Weights of a small GPT-style language model, trained from scratch on English Wikipedia: a variant of SOAP for these matrices.
Each number is 500 + 25 x the weight over its row's rms, rounded and kept within 0 to 999. Layers, rows and columns count from 0. Numbers have three digits each. The size before them is the row's rms in percent of the matrix's.

# down: layer 10 MLP down (transposed), 2048x512, rms 0.154, rows 1880-1932, columns 128-255
# up: layer 10 MLP up, 2048x512, rms 0.154, rows 1881-1932, columns 128-255
down1880 101:468530512532479494529488553445528514500506517558503514518507474521534500513538471492482483558493473484551511507521511489496469533542538496533526467519549447532510480496455501509476515463533471458487522497484538467515494474515568476481484505464501460526505497535470501492500521527462496521503483522516436460472502511509503519518490547439506500478506465468479500526472478524528483507490
up1881 108:523513520442551501512498522519463526511482492531459508512471504462455506435488496555480486546480514486478476492488508517522467459494538507529488466516460507507502498517527494488519467482470545469463488523457556510493519499469456539503513524521468495481473492523470501489494489448500513478543510448482520473517518502467479497447491486520544523500483534458488509534482501490476498490485
down1881 106:495467513540508526493477533522494481465470448487500527535493486505480540508509536513481468531456509437473523474480489521455520501531568543519526500474496484520506510448524495475475474501514427493516487485475494529507444541461459551525522495504461515466508493506465479443513515508421531504508487501436484477539507540505521517483456491499518469457526491505482468472493455513493480466486
up1882 088:486525449518508522511495507468527521502486462520509500539486489534523507486470503483497502474514487540515453540427514477521519494474478484458481522443489494496483528483539492487507519480464466496510539515511501508496480542470491477526455496525484497448500464434499438463496497472500497499493501491500529482478462541520497495521539519541507486493552537516523496471496462487509479484509
down1882 089:517516516440531512520438535512512504503497498523468500476460495508505545532494463516503513452504525500503461526500482481493512460528473521499498531504472508485482505516484501518543480492484484529428491469490479508474468509504506517503497497534513492536501473478440491514483525510512531456539525499525554480490487498545521541475486508478499487528495533477535469480503476467496478488502
up1883 094:497523475482485498475472513479482477503488493529493492493506471499449460508509485479510468499525496508478507472471491491495489517496492472493496482477464524507490460482510449506519531503470501499507490474475482455508475520449482483506529474480486481490493558520494470512506492444554472517486501480485545437477489510464530501498456504475522562463507489491503485529514487489504544539530
down1883 100:533510501525525506548522498509485463464471519476529503473496525492517502492493457485531538540559504502492501504469485553484506483513507494487495521470542480459533544512467472453527501475465550496492472505452454493454480481509453509509490518501455541523517500511486474505509515479499465544443454505488462465499547501491551514524505493506519515496492476500525482480493504515511513503491
up1884 101:498495509524531515504480540524454518468525496483498485476466478475474518542512495515497513492451486479524466502507516472492514479470511486520532480535541534505519530457474526501524474507553514534525512502468572496502510481547514488495479466507526537499472506501521507484531474504490465500473442556472510498483495519504496498476517507512473486499533479531491458512466500538506481533484
down1884 097:476497449492495492481454514459455522486560480475516530524494489509521555529498502515530482498481521494541480460502520521484500488496472505523519462499472497509472511528497511475492467524533491538484496475465497535503546483515467473532489512474524454548492545516491470497496463566496477551520441512519503495486514505552522472527477513474553534557479485505523445477480490516486540503499
up1885 104:522505481437497496525512472493548506487482490569519502500498496525446517524499491479449491515538503492462455506506550485526502474492474488524473476436500482492467462517485500474525491516490536506450513478479531518491460460533495549499522494488559460449477556442538471486512517517509489500511493458508492500523444480506487541522492505481506527528491504495477495505536513495480504523474
down1885 102:493527476514513505493451538478475513497474486495516482520506515503511505500524470506515488488542462567483473485518499490457471517529483512494510497537459501445535529460493515491571484482458536518504477499517520529490488524547526535578448518525515512504526564489492493463467480462522530485510482524485512473506513485480511526473486510479512513438495527484511492515509501503476516494520
up1886 094:471495485468470504519471464518498523479548545505496484502462485484509518519484510476485528544476457518522490516524516548476490523483485479462454492485522508464488477531557422454550492541514501461480487554515473481488482490480531498486484497465500520519501499502482484481561497523486531483504484471477460457479486501500460508432537494484494511481487510539534466517508493524506481505489
down1886 095:510468469537461477494520536492517477501531455481517501502528512529434482470445506502511536534482475501488471503560481482520446467518528502489509516528493539470487477559511471510495478497494530521526505511516475486478463482502521466491524532495514481468515465530478490498496525452494499537495508503486496525481496477472528502445532484553481512505446473508541527475493476516502512486440
up1887 087:480501494542532506545474520443470491531552509515500551513486477533541518509493525488504477523539514503526564476467494519513472524507480468476484519488541504436510502497529509505526520499435486491527532491451477524492471509474527531509508534505445532489494471516503512487488511480489512515495457517485522477499491497502502543466536503507485563504461510470480537541500507506529489522481
down1887 096:476485479513493492494446476500510483472474513541468524502509532487497492528495534500498476495509482534483551578497537490508485482479516500511510513508489513478530520488460450518441518479522518498468542512484498552486518500475524461516514518513480502455458510503512495497455478466502492565467457494541526490527485523517508550504495471477486488521491464552490484553539520535473499503486
up1888 103:492517478484498484536517531467497503484471529483480507532529484469535511569510493488514550505535487502496528528474472513534522509529481526520512506468483533540451504487509488543484516500459497485468473523485464490470479518529539464514513566479542481479511479550517532556495514467482478511483493449537464513482498474517522477509549477460491494493488521474513537489536532462508456463470
down1888 106:506522493467483498488494487530526490466505544494500525530506508499477520546527480518484493562483508511467502473535480517496486540536521493520524515490508480494486483484509516505510510533458519494491492489502484524512458468512500439499536496453493466481517540534533496506522509504453489558470546513531506518457503488483496447508503477470524560486496499479527559528500523505499513491554
up1889 100:469498481480466515469459557470514485563529497489499520492504518520510477488500461502499529505491456499482524485463458520509515525498462494497529493476476525528523516495525488500492481477502548531509460524442496483465467444521507505486507494468479484493497481530478508438541466464527473509495488516452505418450485493534440478487514521499489536510514550545507503435484457501532507501503
down1889 101:549538499484493496496469521500529501528477505482498493511531521514497503526447446490532500467523505519495473477519470492466506498479496498527480499466504536483485517504504483499509517507456525482489483509471488483454462477519476488472536483522507505575543505525489457489473490496494501511524527483488485498491543519458543491520522473466499555546507489510536498511509477461497443492518
up1890 097:525536534541540474495493533494521532427510490531472509502503551483495474510470506496530523497537498490482501512521448483504492464477449475522511508485513494471525486495495533489520548479503539519504483513474484484528498464525490508478464465526501476482513481483503481521490535464476461494469509512469528470511480514515452455512468515501514485495486519530492548490485464519487489556515
down1890 102:514470514469532477463512506511466509467504492477498478494506458484480525513483474496523482508487493498504543438514541451516498506504491548467513519528500492464514529506491527460503491503469462496450494523529465491485484530463536502456502481468495455473532530476482505470456531500504488497510525501510503508478511513520515454503521483512504495495492502467504531512471510480510474546501
up1891 091:481485498513492491526455539479500512481481477514505456463488537481513516491483446527530466543478489470485477507470513476526529519484460504487462492518473499520489479500541475477457499461516518495508523500507464520518512508511518475491531488493489506459492462527513496483467497456488493534514493536509515480449497502528487538459462517549512479554511503544480496490499525497496465516517
down1891 094:508498513505484483501507552484523503546489542531499466465486495508477507544505492514513499520501542489472496491500490508505469531460476437526472527517463513507507477505503469476513516476555498450500487507566515513516501479515530519506529479524544463537550518501489469489471486511527562539506493473481484504469477551522511501513496473460565483455505512505489496454506521510481493536471
up1892 102:461441465498513518517524493493506501534497493530519532498481512530516501493501547489546513467487451490504504507496503504521512491497539519498424499478487508482489513441495488503504517481501473570489506476517481555479491529509544495510467507503534464516542498448480481543501481509541485493538518485509494494546514467513492493473568480516498510491463502510455474493503492482521470464505
down1892 102:456502513525490474550481538493480506519473512514525498476447538516499494507525505533505481505467481499516481483530485464487510485463560518514488501551503500486497510469523523535471495530527494512473515512516498491522517499514540482461477450509488515482555523515490512515521465495551472473518476467518462512494517493531505516463482472466482512508523510532509485511510468500520519512553
up1893 090:482500513508526451527517554460508474543548505514488504509480510481489474508489523487546498524517506522531511514490517540461496512490494473488507490494542545527472498572485508475498533523491514506492514524487505513516507519518523535490507520502526530467473532455500480499520487512528480523500510504483506479508563505517530541496499518474495517515500484500493496525474524501450507494488
down1893 095:509473497513525484486504531476536528470497505483536517522490518444485492545457480501461537474523558499508548506464499517464495535543476486492461445515500485500504495530520521490502530514486496495482543500469504462579498467507484523473470503535497507482495529486511508511503558454516534499486511523498464473507521473539512503496522508487511478548456510496456508530488516496471535497477
up1894 101:520532493456483502463513505484503489506530513521465518469512462504447469469489489482496480506486487475471502543538511501520497514482493496503490511509484530477466473501483524505491517532496462524484496490503507537487544521500523507510464484497488509458499547503500443511481500497478475499506493500534496511532514468513471468530511545473531529504492453493464495492485419484495543499531
down1894 103:492496522510482453559501490540509489532513473480521494496531489522501486528506469492490473510474517479481466543491527516504537492529517532492472491494487515515511524474501543524518514492471520513513524498507413514502515511493497516484508512484544484518533504518451541456484534487577561509533480529479507474548537503509473524509524465532505491484499524491579483487486481523446498472526
up1895 092:525501486518498527514496496494488477526451502471528534450506505510534494516451518566518522468496536517524492491468488483484519534498509501517497459539471499469499517486540468530485509493524501487495522487496490502451519478516524516512480473519496547497476507507548486451526480440510494515493477504522465488510523515512529502489496462480511463489503517502525505494517499536511494491505
down1895 097:507477543518489525503473451526498445491465450527482509446459508508476473540553490497470489474533544506507483495498516496540513475493514536462518493464468469535507489550518512510515513510485515468503539503554499481492528531563482499525538524479480490522498496523483479505541489491486480525475450505502472537497499511520521524519469499468506489448501510493530505509498512489526499529492
up1896 098:544524478523503454502499506540557513508499481516462483514474501543515536464538542506540534512488446513486507537468508476525488467486513445451470496541497514445458492481480492506523500514514528480519492509458509491502503458492506513522496468475503511461530524485498531485517455463508490476492516494527466470484499511497489482479459527485551492527503529495530507492492513515523472525498
down1896 103:458477497503499516491450519480502507470500520478502483470512474513481531489498516504465527503543461521488487481500541512510508499539502525509471522481487461495507496486483528494494537496480482486522537494485471490495510528517518484512463469504476493541516480464478508533526507510515537543493506459505472497511520440533502536511495504452520515524504507472486504497545505543479517502495
up1897 099:505529494458515519512486483534494466468557503524446482516483500500481532508477515518513515494487504506527520533512494458515501502522509500503472517483527544509489496510515495489502501545470489570450489445546509477453503500457496511493516553499484487523499542516495438537532488469463507507449511504501498505504502517504476506538483507513496441508518523483468522510478468502541506509520
down1897 100:519471498496489496472478526480522510535505467531473483505482503444498513493487516501479503496501505482484508499481486574504480489519500510532460505494516479532429524510503439517450498492459482498500510516462504471485465505536487482496501495502489500512477493512486491515511523479523516504499469518505507550552450468482512507502482502507519517495526510502500510483482497469515490500508
up1898 138:506483481476465460514491486479532491463541521488497468500489470521505477538481498486496487475507493512528499550511508519527528561502523486507513494497487488495467516553502471501469509516490474527505498530475516514549521526510483472505534479509504514518509494496542485514529547499515494498508525476513487457507471495496514481470549529494475498484541496451537458559508489471509505504474
down1898 069:509499516470500482518522502520515489545466507463480520529500520516494525513502489487487483504457472515466546501517497485521520545550547523538504514461496497462489535502513521500534525501518504508558534519526490494490481532440486504483519531472522575501501479515508487461506468512478445517508477483536468457503491505481518510529472466516505485488508517501499485508526527478477493501539
up1899 122:496497497534511453507482497472471484513498501479559507513529506476539507498508534520485516520506500483499491500536491542501467522467491490445519503498528450497463520555524515493485548518488509481476513518477544504523532521542519477473496513515464444527477484496517530488511466463512485515507512510520512518492491509468519510519537483526498537492505487493452485482449438500498536485486
down1899 087:528514531491487484525472504490492499463497489503512523507499537481487538477515493505502481500522510490508505505537500504465518508507487521499509473538520509499484504439465531498508494489492492503415504508531529515536500501500504504512503508556483436529494481542493480470533474503541547506502520551513533512507480478507482501520502482519511544531489526487509454502464469568471506525501
up1900 096:453479535486522490521517534522532519515511538551486518498500481493486461460509521492539534526475484535479494501473515504508493528496537478493486477495442524535510512476469493538526475508527527477526522521525470541549498473473538484493526500484494525538449500507500530487484500483503488511497460466506505545507485543527497450492489520513533523490493460475421518470517463523486524479501
down1900 097:480439488491479517520531480516461497474512522475551522505467479511502483548495553466456472479497509502498484491509493500535493551482488464528535486475466488501510493533515449509508536504498508483483484550529522469482522505526544520514518462512473485489533521470503516503538478524508497535478478490488523488498481508492506505483455528518489514531506506522510480507453488458494498523459
up1901 101:549484534499502523515469519478494487520469489494541512500475469490481509518482451485485503518524455501530468512514502464507536513471515477485471501515491496433483532503480487553483511493527534513478475507523471529497502499518512491467463514497491494519502503497517451507505522501496511533512473463485482527526477527499494532510511547490523505510463522510485466473480436480491479530506
down1901 105:451481521508471494511480513516521506486482492482536483507486579456488535529495474504493526537524506447532531505478534489522557506490503477503487552512471467479467497477470506481490544501450492496449524464523485506528484515483514483456511485482508500507527494529522451512496477535483471537504474475487473514492471518513482551525500505489516518466520514519508489508532494453508467547526
up1902 096:489451492488527503456498478503469520503531476504476501488521467499507512476508538509469488492517536508483556517513489503482503503508458488504505474508498514528494533536570500491500510505475528537498516513518491528471508494462481526452499448458545487454523486458455508509486436512533500535485489520527497497498519480508498475447522498497510498496506469529487485516494506479500537501529
down1902 097:503515513501537496538544490537480528499501484528542460475494543472514496474470534466483521482491464510450545496525511502508516536483519531547516501480486515465526484517487522507478526476491540491518493513534505509463494502501524494513547517482496512473474450483501517466519494504484477532501509521513474510489474517528518521512452529560516508484484481491454516533515464512527481531504
up1903 102:464463483523501528527453458504461480474514511452499496512486437474471483493473534470486499513498499470497514492434491512486552495475510495485526548516541518531517462489534483518484487484460492499469529536462535465442513461515469505525492456490488549492480486509476513484500487507503484513484473468501520534492494485500496460537453537542467533526516492492514499508526496509515511498503
down1903 097:445508530512515496521501506507503523488510428482479498538510507481498528503511469486552480455513498492466487503506483470513541482472515540528498502503464506507514519564518564513472515477540509501468473477486512481448481507522529484525491545478481508464517463524487488494506547488520487513459519448461514503469510477485518503508486518499514482480510531502516495453536481489523514549494
up1904 101:492488472510490548475473495488509505516530504519531520510549484558477506470471514477540478462460496487483502482430504512514502519462523514484473485512547474534518519495503557502496514452526491454528510512519447482486472521485473525474505494501522533486536542532507470498486549467502489576482502525528501488500542499539487539480453516500480463482514515513518456492521512501489529477515
down1904 101:514456514512516533476522518481484515492518485460510493510511474520507510515518478530519527496469527461504480468480529506513488494498526502473492496454496493529528484512517519490476528505512484507526562504494519500506439508478481494522493520496488511476494437471475531528513503494510498513464509545481495488523512485508482508478463525498508492489452456486505496481477485510482496527545
up1905 101:498531471454532547442525527534511507507462505511498554503495528517501476475462523514481512449482516459537509511492525490497487488493480457515427502516478472509522529500502502523490493496528517459481520485487533462503441482546472522507463489482517467507504540475479505532522525456517465463471479494498479578509514484527502521510522512525464519521466515469528543516502489512536485508500
down1905 106:455486524510468485471498508534484461540545520528537525493538527485495490485554498497534495513491492507507501513524509506474563497470475524504532462490461452474517511504524499502529510508485507513482485504455507500504514489478497464500506487468467488493509501461490488487477541522503484509473451554469490466485513484519527461481525486502478543469515488510513497504531494457517530555526
up1906 104:539520488477488450485502510507517556482508460491507495508498487537520477513521521492522510518511458523511484501492511485521486512532480497488470509513500486513519493511494512520579523508511522535529540476507473496541537522530495535514509500449500495536506472515469483520491463514540524476486449519476447513487481489464503496493466534552507471489519499544480472527494508475474519517502
down1906 103:486514514523481518495485513438491490538474497520479480547525458524491474479563509509469555490501457500505483481521511451502525529525518535523464496494503428467503495481468537511531520505486514505515516487459506462526490521480515506483476524460476542493499467501467476497454470529533490483477490477454539477478458559518505497465473532510512489495485486530499516489514530495495513495493
up1907 090:519515513487565500465541485508483478514527485460516494505482508516518473472521527569531470495527506454507512479556495511491526462515505533517515485509481532519474509465428487549489486540523515501533522501463509498503533547513484495494476582466524527486507511482488508523539507527464461494458536522515460498488489508518522495483465499465510497512499502509501522510448520507487568495516
down1907 092:507511486519462500534520542531501526501470481474490469512553482497496502513526469517501514503465519477516477496499477519513514520496518531490502483494511490510497541518492541489500504521488462486552514521467479528467492505446465530508540525515540483496477521529457502518512508516498506472552533478460468506468507490545531478519491528498486540508471485492513500490486454487526474522502
up1908 090:491502517518469530471455463515502508471493526495519519446555522519531474532505514485504560486519477473498508467489512490511471456488503502490517496511498516488541481494461465498518503508487477521496475491461460471467471523532503516484526467459471498537515494452507479495512510538493501490460564449516502504525502529518450521514447487472502513490460514522496485516470500503501434446474
down1908 095:515498513502489491510501438454484539496484514500502530461510514496530496498490530492448518508508513483523507468469486483466493529506469507475468495501547541491489531506463494496510481503518499446491467472545501496528536543477503544534516486495531488502555538532497498462465517514487488487438479522506541474545515505485500515511502518458513511506540524491514523481480484515489542464496
up1909 126:514506478480510512485498507518527543510518509493468510491455494539477519509509500486478468510507489497482493481518555536509477500451471505466499503560542499513493509510511487493481500498538502502518505508499463492486506460520490497538503454504501472535469519522499496496445547430472514475470465481511515532527494543469503510470431450518537520469515471455480501467558489501477470494529
down1909 085:471511516474506480524519534466489529518496544506482454503458503503489510488472518489476506471524487495511531523514520436543487524508487516496473482540500521521473506512470487533500484516532506531535515556500488482451454526495514500534529527514501481493477473508495503519470509495506450498540510544529487462509452478490515512493475454498491487515454490499532490483478519492468511473458
up1910 109:520504516494509500519506553496515480520503487495498544451483476534518477480476537504508492547551486558568520499518458536518508544495564485517502506498505516497504483492529538463466527474500514502500485513517517510506530461486519519490521486500472505534521514443510510487526453512452526490509517527435490459466533552517458478470466530485521488495504522505510464502467465448475490460535
down1910 108:492501465458514496479479531515530489506494506519547531534509473507482512494507507506502475535507512550522524463508510486463501494530524529486479443505493507485515486508531554449503543514452511471510471486547522492510494491460496510500546490447481507464530519484501505470508510530505509497557499539438501483513498546537504503453492491502522528480528520506511492490508491501547460475486
up1911 099:483515518479516497481455492489464536436487514486518496478517490514482511482490488508474468482477497545486488501487503498488511517498459494523491499493549493527445493472457516498477489503455496485515552476537516490497474439582522510492493486514499485540509469509521491490490454450497483531508496454508536509484478490506479481505522563507531528442530527543514469484535510494473497491493
down1911 103:491499487529464452471492476490526503530500529493531501481479490473501526496450458532483502538513525500519482539537532485494498519495505508510468523503553546476487492484517496478470483481455474492499475515525524496490543488493497522472509519510515487489466495489465479545484487522510500529523465494509487512538535500496509549540522493523492500505528504484526517478487515500493513500493
up1912 098:487508510488490496508522506501488502475532472497467551481531510496490470530467517504506534525503497534474500483508516513499494506493544516498542498504518520484506506477526465522499470486468497538504526502528480468453472506491516502489526486472523508525506448502487469472544513514474515514459483479474475471536519504480477508523581500506451507472502485477496486530506534493479469499464
down1912 095:478521503487473487488523494479515489528534534523482528500481461509512530486484473484452494510459527475482538507486520486486518534448529496501521524525519516516486516479535489537513507521561464498538480454469479491450513482484500541556523500525505477533506509500520485481495515490508515502489500556485485476519465520489485506487509483527477452492484480504495514464470522500479466486478
up1913 102:439469489497495506500527462513549492484503506476473483496531500542469509439518494469511514505434525499528507456514494507507492505512496468481497516495499526495531411492547505483492495531449553497509462477513461472510493474517562500527518524482505488489478495495485497522551458479503508490466534486491472514535485528498500513522500510496563504469559478524511500504472504509527525485564
down1913 106:480539486478442482480529536493502496514531502518511462504518507543533509479510487466513526516524479546487526510514522475488492543497491544530528471525492508480461452463476486522583488508477502513500437482486521517483464479496488467480510476488527497443498451464471508458511495489514509498491480498491507489514478479505502528495506512494493548484479532497491509508473543477535509484485
up1914 104:485504515529537516542495531495488472513542516530494526517485491505506458511507507467521497476505476493466559478520518532499514524497498498466520497507542528439533504467483472514475521491524520520549495515530541544504484515480473473490517476495511530505521485506462488529472529472484493464505473497524480485499470477525538488522466524489487490529548548483495450504476459526495521505530
down1914 104:513468568489538499522476518522447508522493495493513481516497542485466467493507477475502527487511450491476491493515550502499505504493481531474514560501496455496494509474507522480510513515487476524474484500521480520512498480480467523511538462469506492481507505515512510506516489498550507458490485486493438480546473501487478492531481517480491512472511548517571457528494516495453510500501
up1915 096:504462485493505502480474481472501464487486487545461468541480442509495530536518514531486490490556514515481476469520485553483542494475547490522518509460521528520527505537545475539493462410534514517501485495488510520515490483501506480519475504530450510556524489516517551532485523488482518505438539515512514484469473497490530488524456484483527458467521524527469510479498533527510544482496
down1915 090:494507529563521500515497505503510512471467510517499485429559481532468505510510480507508491532456516499494470507489516467499522501496449474537489538518514523499491512490521489483500512491470447474547480505470468527530524541502521491539519496492509519487485493534481526506503504536552451499514470478543455526549475522487475527499498523523514506469456527485464560525531476502559490510513
up1916 093:492517509531502523533510488493550481526543504456537522475522497526537527515532517492502518446510537492505532482454502463483506502513508550530525528484496513489469491487517498556511555462485551449476504528460414519458513497532479450478540520467458523493497506498507498494470486479509552503534478510489492460521499500501513498491488490500491481509534475558526496532502489460500496498520
down1916 097:509508475509496501502535502526493551467486528514452504495504463467518485460496513483446475516506510501511506490501497539484453482495521518484481469471523449492494498510469526558481487497531493518528484471501516507480517516465475530508474490499513480542504549491538504495524492484487489519570525465537519493475450449464466474529514474521517473454497461515430511503519488498459502479499
up1917 088:495487484548472529527501511532479531502522509527455547504509502527509496503492478477493518532484476486522538474502507530466473490465504460478492479489483482488485521490503457501497514464504485495440515506511460455527464512466530485509478515494467491488512503476481501489451513499518520513541518509530460473491547469504549529489539470470484457549523512503492518490509452466510467500539
down1917 099:472470499476489504508521466511526484530531506499486539507525518477534526514446505516447529547502475462517520509520489522521495511467515527477512489474492484493511456488510495500477508447529544531486456511514471504507458483491536503493488511472535521494523488462510505486502496531535521477543521538497541481491526500484508524547520503529523482498540501442543479505523533502469506511510
up1918 098:540508491475496513533486456517501476518476487499469471519520535507488498517492500459526559496504509539480502529500522461511477495562489514486501513522500490490512490467479458536502514473472519521516514497497478526504523532499460522487543493520485507481545492478477527532515480529480487498503530513505485527519432461484498507522449532556503499512528475497463500518452485542508541503565
down1918 101:520478489466560525498511508520521446497530484467469487552484534508495502553473503517477521540509482453459503490543531496484505475513534475462502470488484495470516453494508476481484510542467539467497444518481503519524511464505500490510522520480502497506508492475495507466476482500485536494559506545538493494506482501488506514484540528521471501489545461497500534518469506520512490522507
up1919 103:512464530475511492468483529536518520520494531533519516526513506455470475501496519493467558479538504482506491469493508479451550473482460478526538533511526510490489518498526489509519487483533491499498523494528472490506505520522439488463489495492502489493476516481531489501491461458510476489503470524500531483515487471509484469530512497501506497498502477469437548522508517494490527475514
down1919 097:473528506506527489508498465561507497483524437507482504484461497488471478447524469483501502477551529491506504505504533448502469479459493513467484483505508505501482551489492479522510483486517488481505489477543468496479481495500506481505540487508478480529510533483489535485506526530552481487532545482497526484452523509450514506515491477518476501500501469470495514483474496472470514524485
up1920 100:509483539503514517540455515542517496476511473497497515466495482493536501491480539503499526464496478504532470539482494515501482496511493493467492517534532520518527494490479481501488504465472499493502460506527479468521536472536569548500551509466494493474454518441503467507490484443495491494476527483518475501504520501488485460493507524476539495470519528493545527502542446522527540474525
down1920 104:480522503563511507543475547503477517528505524498503449512538523484497471506532494437497525514511497524450518554519487499507503492515533519501499526468487539513512479488508474473549472487511462493466512512438494516465495533482542520468479488467560503515502533460492516511452487515490475533497489489509507495504512514496497531515563467510470540497476484511503531516452471508532464475525
up1921 103:520531508481508458532519473515514512565467529499486521473523528487482473517536538509490467477520521484503524490530509484505505529497518507536528468547467468495564543535502468476479521499527535497519484493472482504518494459516535491479495486502466489512487501480471431509484493490479501506533507484461512519489478503490471494487473462439512465483500482483508468514467502471515482535474
down1921 106:518531484474495500490512472487505469501496524456535526484488513480513504540514526449458493530534440522480440498513487521531517495499487512533498500515452465537477478495462517520484492493484518479464549506495511493496492463500531468481486520517495508488499521477545525493522533485533500450475532474523514538523517499514490510533484472478537535547467537502525498488469499485508467523509
up1922 100:497556528517488498532460498487491489506510530549508510476535513497490483474495475431507498526495500553503475537523483421516543482466462484512499458453495522530492512489496522500501505520483477486496463513490542510533475486477547482544499493487514536510476506477541526513489518543469463535473500492494495503509477459487548518452509508533529513506481484523501505525499513526470553489481
down1922 100:538516536472521562517496513459544491507525529500494525521509522467525523522508480508481481467484510486540534501490449474455529476536541508533520527482491515500490489463510493483485496493518486511539449502519508533478481478494518484501463463498525521482487475503502515515513513489481536469471510534484461512504518495489488509500477503464479475473520504503521498537481518543442473473479
up1923 107:485479481535519504530512504544540489450489484515537509448512510494482507497507507495508526529479498499492516474512499516517518516498471472486527475492481483466529487497473487497483481506507537531511463498521476498524515521480514528494462461483483498505519484479449492532542461487536457483531539509530493462465524466532485500507489463531486494512507520523498475468514486530467463473457
down1923 105:467485531493475487532485519506472524518505504492486498487535483498501542492532497508525519507494512494547513502497511500500507538491478492441490507537465535473468519500508505489521512543493491506547447503532515459501507527457461491488482469495487526474511511505515442488515544490502501516537467491513507526514517501532472520479468507519535466509493524529495495487526533502432500517515
up1924 102:465536514498508497472490471501540530519471491504465524497507494493502491517476532487482535535498503537501539458442458492509561479501492489523491500497468554512473558511475555514452508537490515518497493503480477514503529509469480516479540533470470501522511506482500502503496520508530499552438526447500518476488486513488509509498530483470540476490562485474507474476466481503499470453505
down1924 100:509475522496480472496536482506530507520500503534499527499446491451479486507510500504503522491484553558468493504476525466525512540513494490502499526511503515496506495524565497517524493496466469526467519502512496485531498487524488499493486468502497535476483509435501529470468493518454498497487488508507539508474542529503497483456506499523529433542491472489490507527518555481487480477511
up1925 108:519519477541506486530509493484516455486488534522481459496500485504503506468536513494508455487487478492497508561461492451541481509526485484475506484488508534537505470461517546553487518475508509512496489439493514476478494512519500496510500514571490538470465503505462519495497501510489505503486519487474504488510498500579515483494500496492519483479509497505518485473512501494498515492482
down1925 108:530447520528541513506509514463503441528512517489464519468535446535509495473499475515499479482521475508501533499510538476443499510507441491511493510495483499483460526467480495501479509487487507513535463468499492508501519517516487481519489553518481520492474501473523525486481523474483503454459480516495514537520480467523425497521488497498525481486532501515504466514514474524531525490554
up1926 109:506480469489495500491477536504493505475466484491505464527544488516513512549489435495492508470514515499458489473481509507537498480471484496522493493498476511531511493560516503485508499491517503505499517483512493486508487448544493539479512526463475554497508467505460517507503489537493495487492467411474499466518505530465563498457523516528524485494530484463511516500424519500492514496505
down1926 097:506508476481479505489508541483498485451509473476486458471539507511500503532505481470488521449459538521539502477487495529498521497528536502550514514495525527491481509541538497472477462502462462482529491525499507450508490474500482503523524483510466506522451446530497482478501476508493511490469517493497504516527474499479536526480498543507452556500527543517525467503481503503503503521451
up1927 098:507512509486502494470507472508507528454487498521506500492454461514511471490469508505524512499511464504465503503509489546501486532475502543482513502503487499510478517555495469483494483496518509503508488507520486510494522466536492507521487504521528524505479517477474496501505507484530486545520531517515492507484514454485490483525488504515479519488502559519508459513455438460496505492471
down1927 098:496491525470471499473489459541488502473476452492518522477550454475484563487526470507490514506454504527499468481518500547499528515525455513506546498510491508468544524540531494502491507507503450510477497534524467524501485492518465494486504497550525536483490527479540476446521486551505471490477508533516471502486482510494473515469502462506476493501512540503475540500528442527490513493492
up1928 100:502520499525484479467526491504443517517507516478526472485490471496489509506489510505460452491490492530505486503469507512491508520490472487494470488564473523479486502514466479491498517481485507507483501553506494472480520480501486485530484481459521472449501482535549499564514513495536493470480525483520517481469540494479559497524549480522493470475505510511473466512545563476493518503495
down1928 103:472498508487517491486506514476496534456508525513497457471520448491500532552474486534500496495491522516504494515474543492478491518491478472512486493547510451508529538528475481487507475540456492518513483468503506482520505455469459474498512484530515532514516523486528557514496522499502458517479481455501489508478494508476508475460503508541544494518477483498522496471540531480512496521542
up1929 098:476492525524518536523536501477525484510487503518435488528482458483502504477469507486488529444497499514509472559489482503521472468465509463497472517492521498451557494515503498489454469528484478505505500540486481502463467514526515491534509494510512487495489498552513506495519490496499508523489507462505516504548501498497473518505505467502486492484512482470507488508467515480501469457554
down1929 100:490518510548529481510515499508533497490497502475535475499523522441500530482519484510507502505510495492506472468493487503418463491516497438486473479461451533475481493536475529521488445491450452505532515555456545472492472486498503496473519468467539500502504494486477478472508511525509465532511491519462538489502516481522517525482480466556516519488508476444489536507501538484517518482517
up1930 090:521478464491522507492500475480524447489539510547516505535499500495464489513492493490460473459466504488491519474484493474512483510504518489496505465508505530482486456510459512527477509465580477500473492546499506506529513465453561502517468502500516531514485528506537526524522476547474473468540508500541526490469552524498475492460491522511492512491548474464449464518502445465548486515532
down1930 097:508527501447452505506483475463492465462465485511505475513486487464482483528461527476505460530464482497476563438497485458472492451509471465507493493488514502503502490533531485470516453481499466474508479511490458491486505464499513528528495499517496494518502531486517497532490508504532479499509514471476476505439520518474492497475490515482497523516540527525494506494492506531520506508533
up1931 098:445493520540475498513496505507542509470504508473456514516517512496472531495462519495519472530518495472525564519477486529507468510522454461531523484503487516482478489520563464508507499491515521439482482511538522524483517470490476478539537536452520493486548524461492506550508465502529520513499506470454495472466531487491550502465530492503478451509511486504444512516488515532539528494455
down1931 100:426479510481515527468471540422499490466465510536483439565486492506535498468487501519500468453481471484516512498541500513501526468538451475537521481491492533476511499539528495503485535512507477490473509454528507495491478452470516540476561465523477544478494497538487475485470511516480497504522547473465525482504529482554519524519498468467511496492520505499465520486504521486490502478470
up1932 092:497504484494484485514499467538485536494512520525479437475543505507515511486482472481512485487450484536478482456483500434496455500480537500527501485532470507446497472503543488513465481468545497542505547474479503456496493499448511473495531541465452491498485509497465491484535491478516520493500479476501489498508503499508512504540495526529426537482508527465462539521511462490507499504495
down1932 098:536469475514525504526472527458512488515492485494505540487485531453534444518518533535507479561469496516488501495485543530535530495499516500481482433520528509503520473467530503507501485503446502516465539450496510519538487472499487504487523477506476487490543505522516450517502524503494506477468490508477501489493489515463461487497487518474495507444521508520490546478464563510488510540514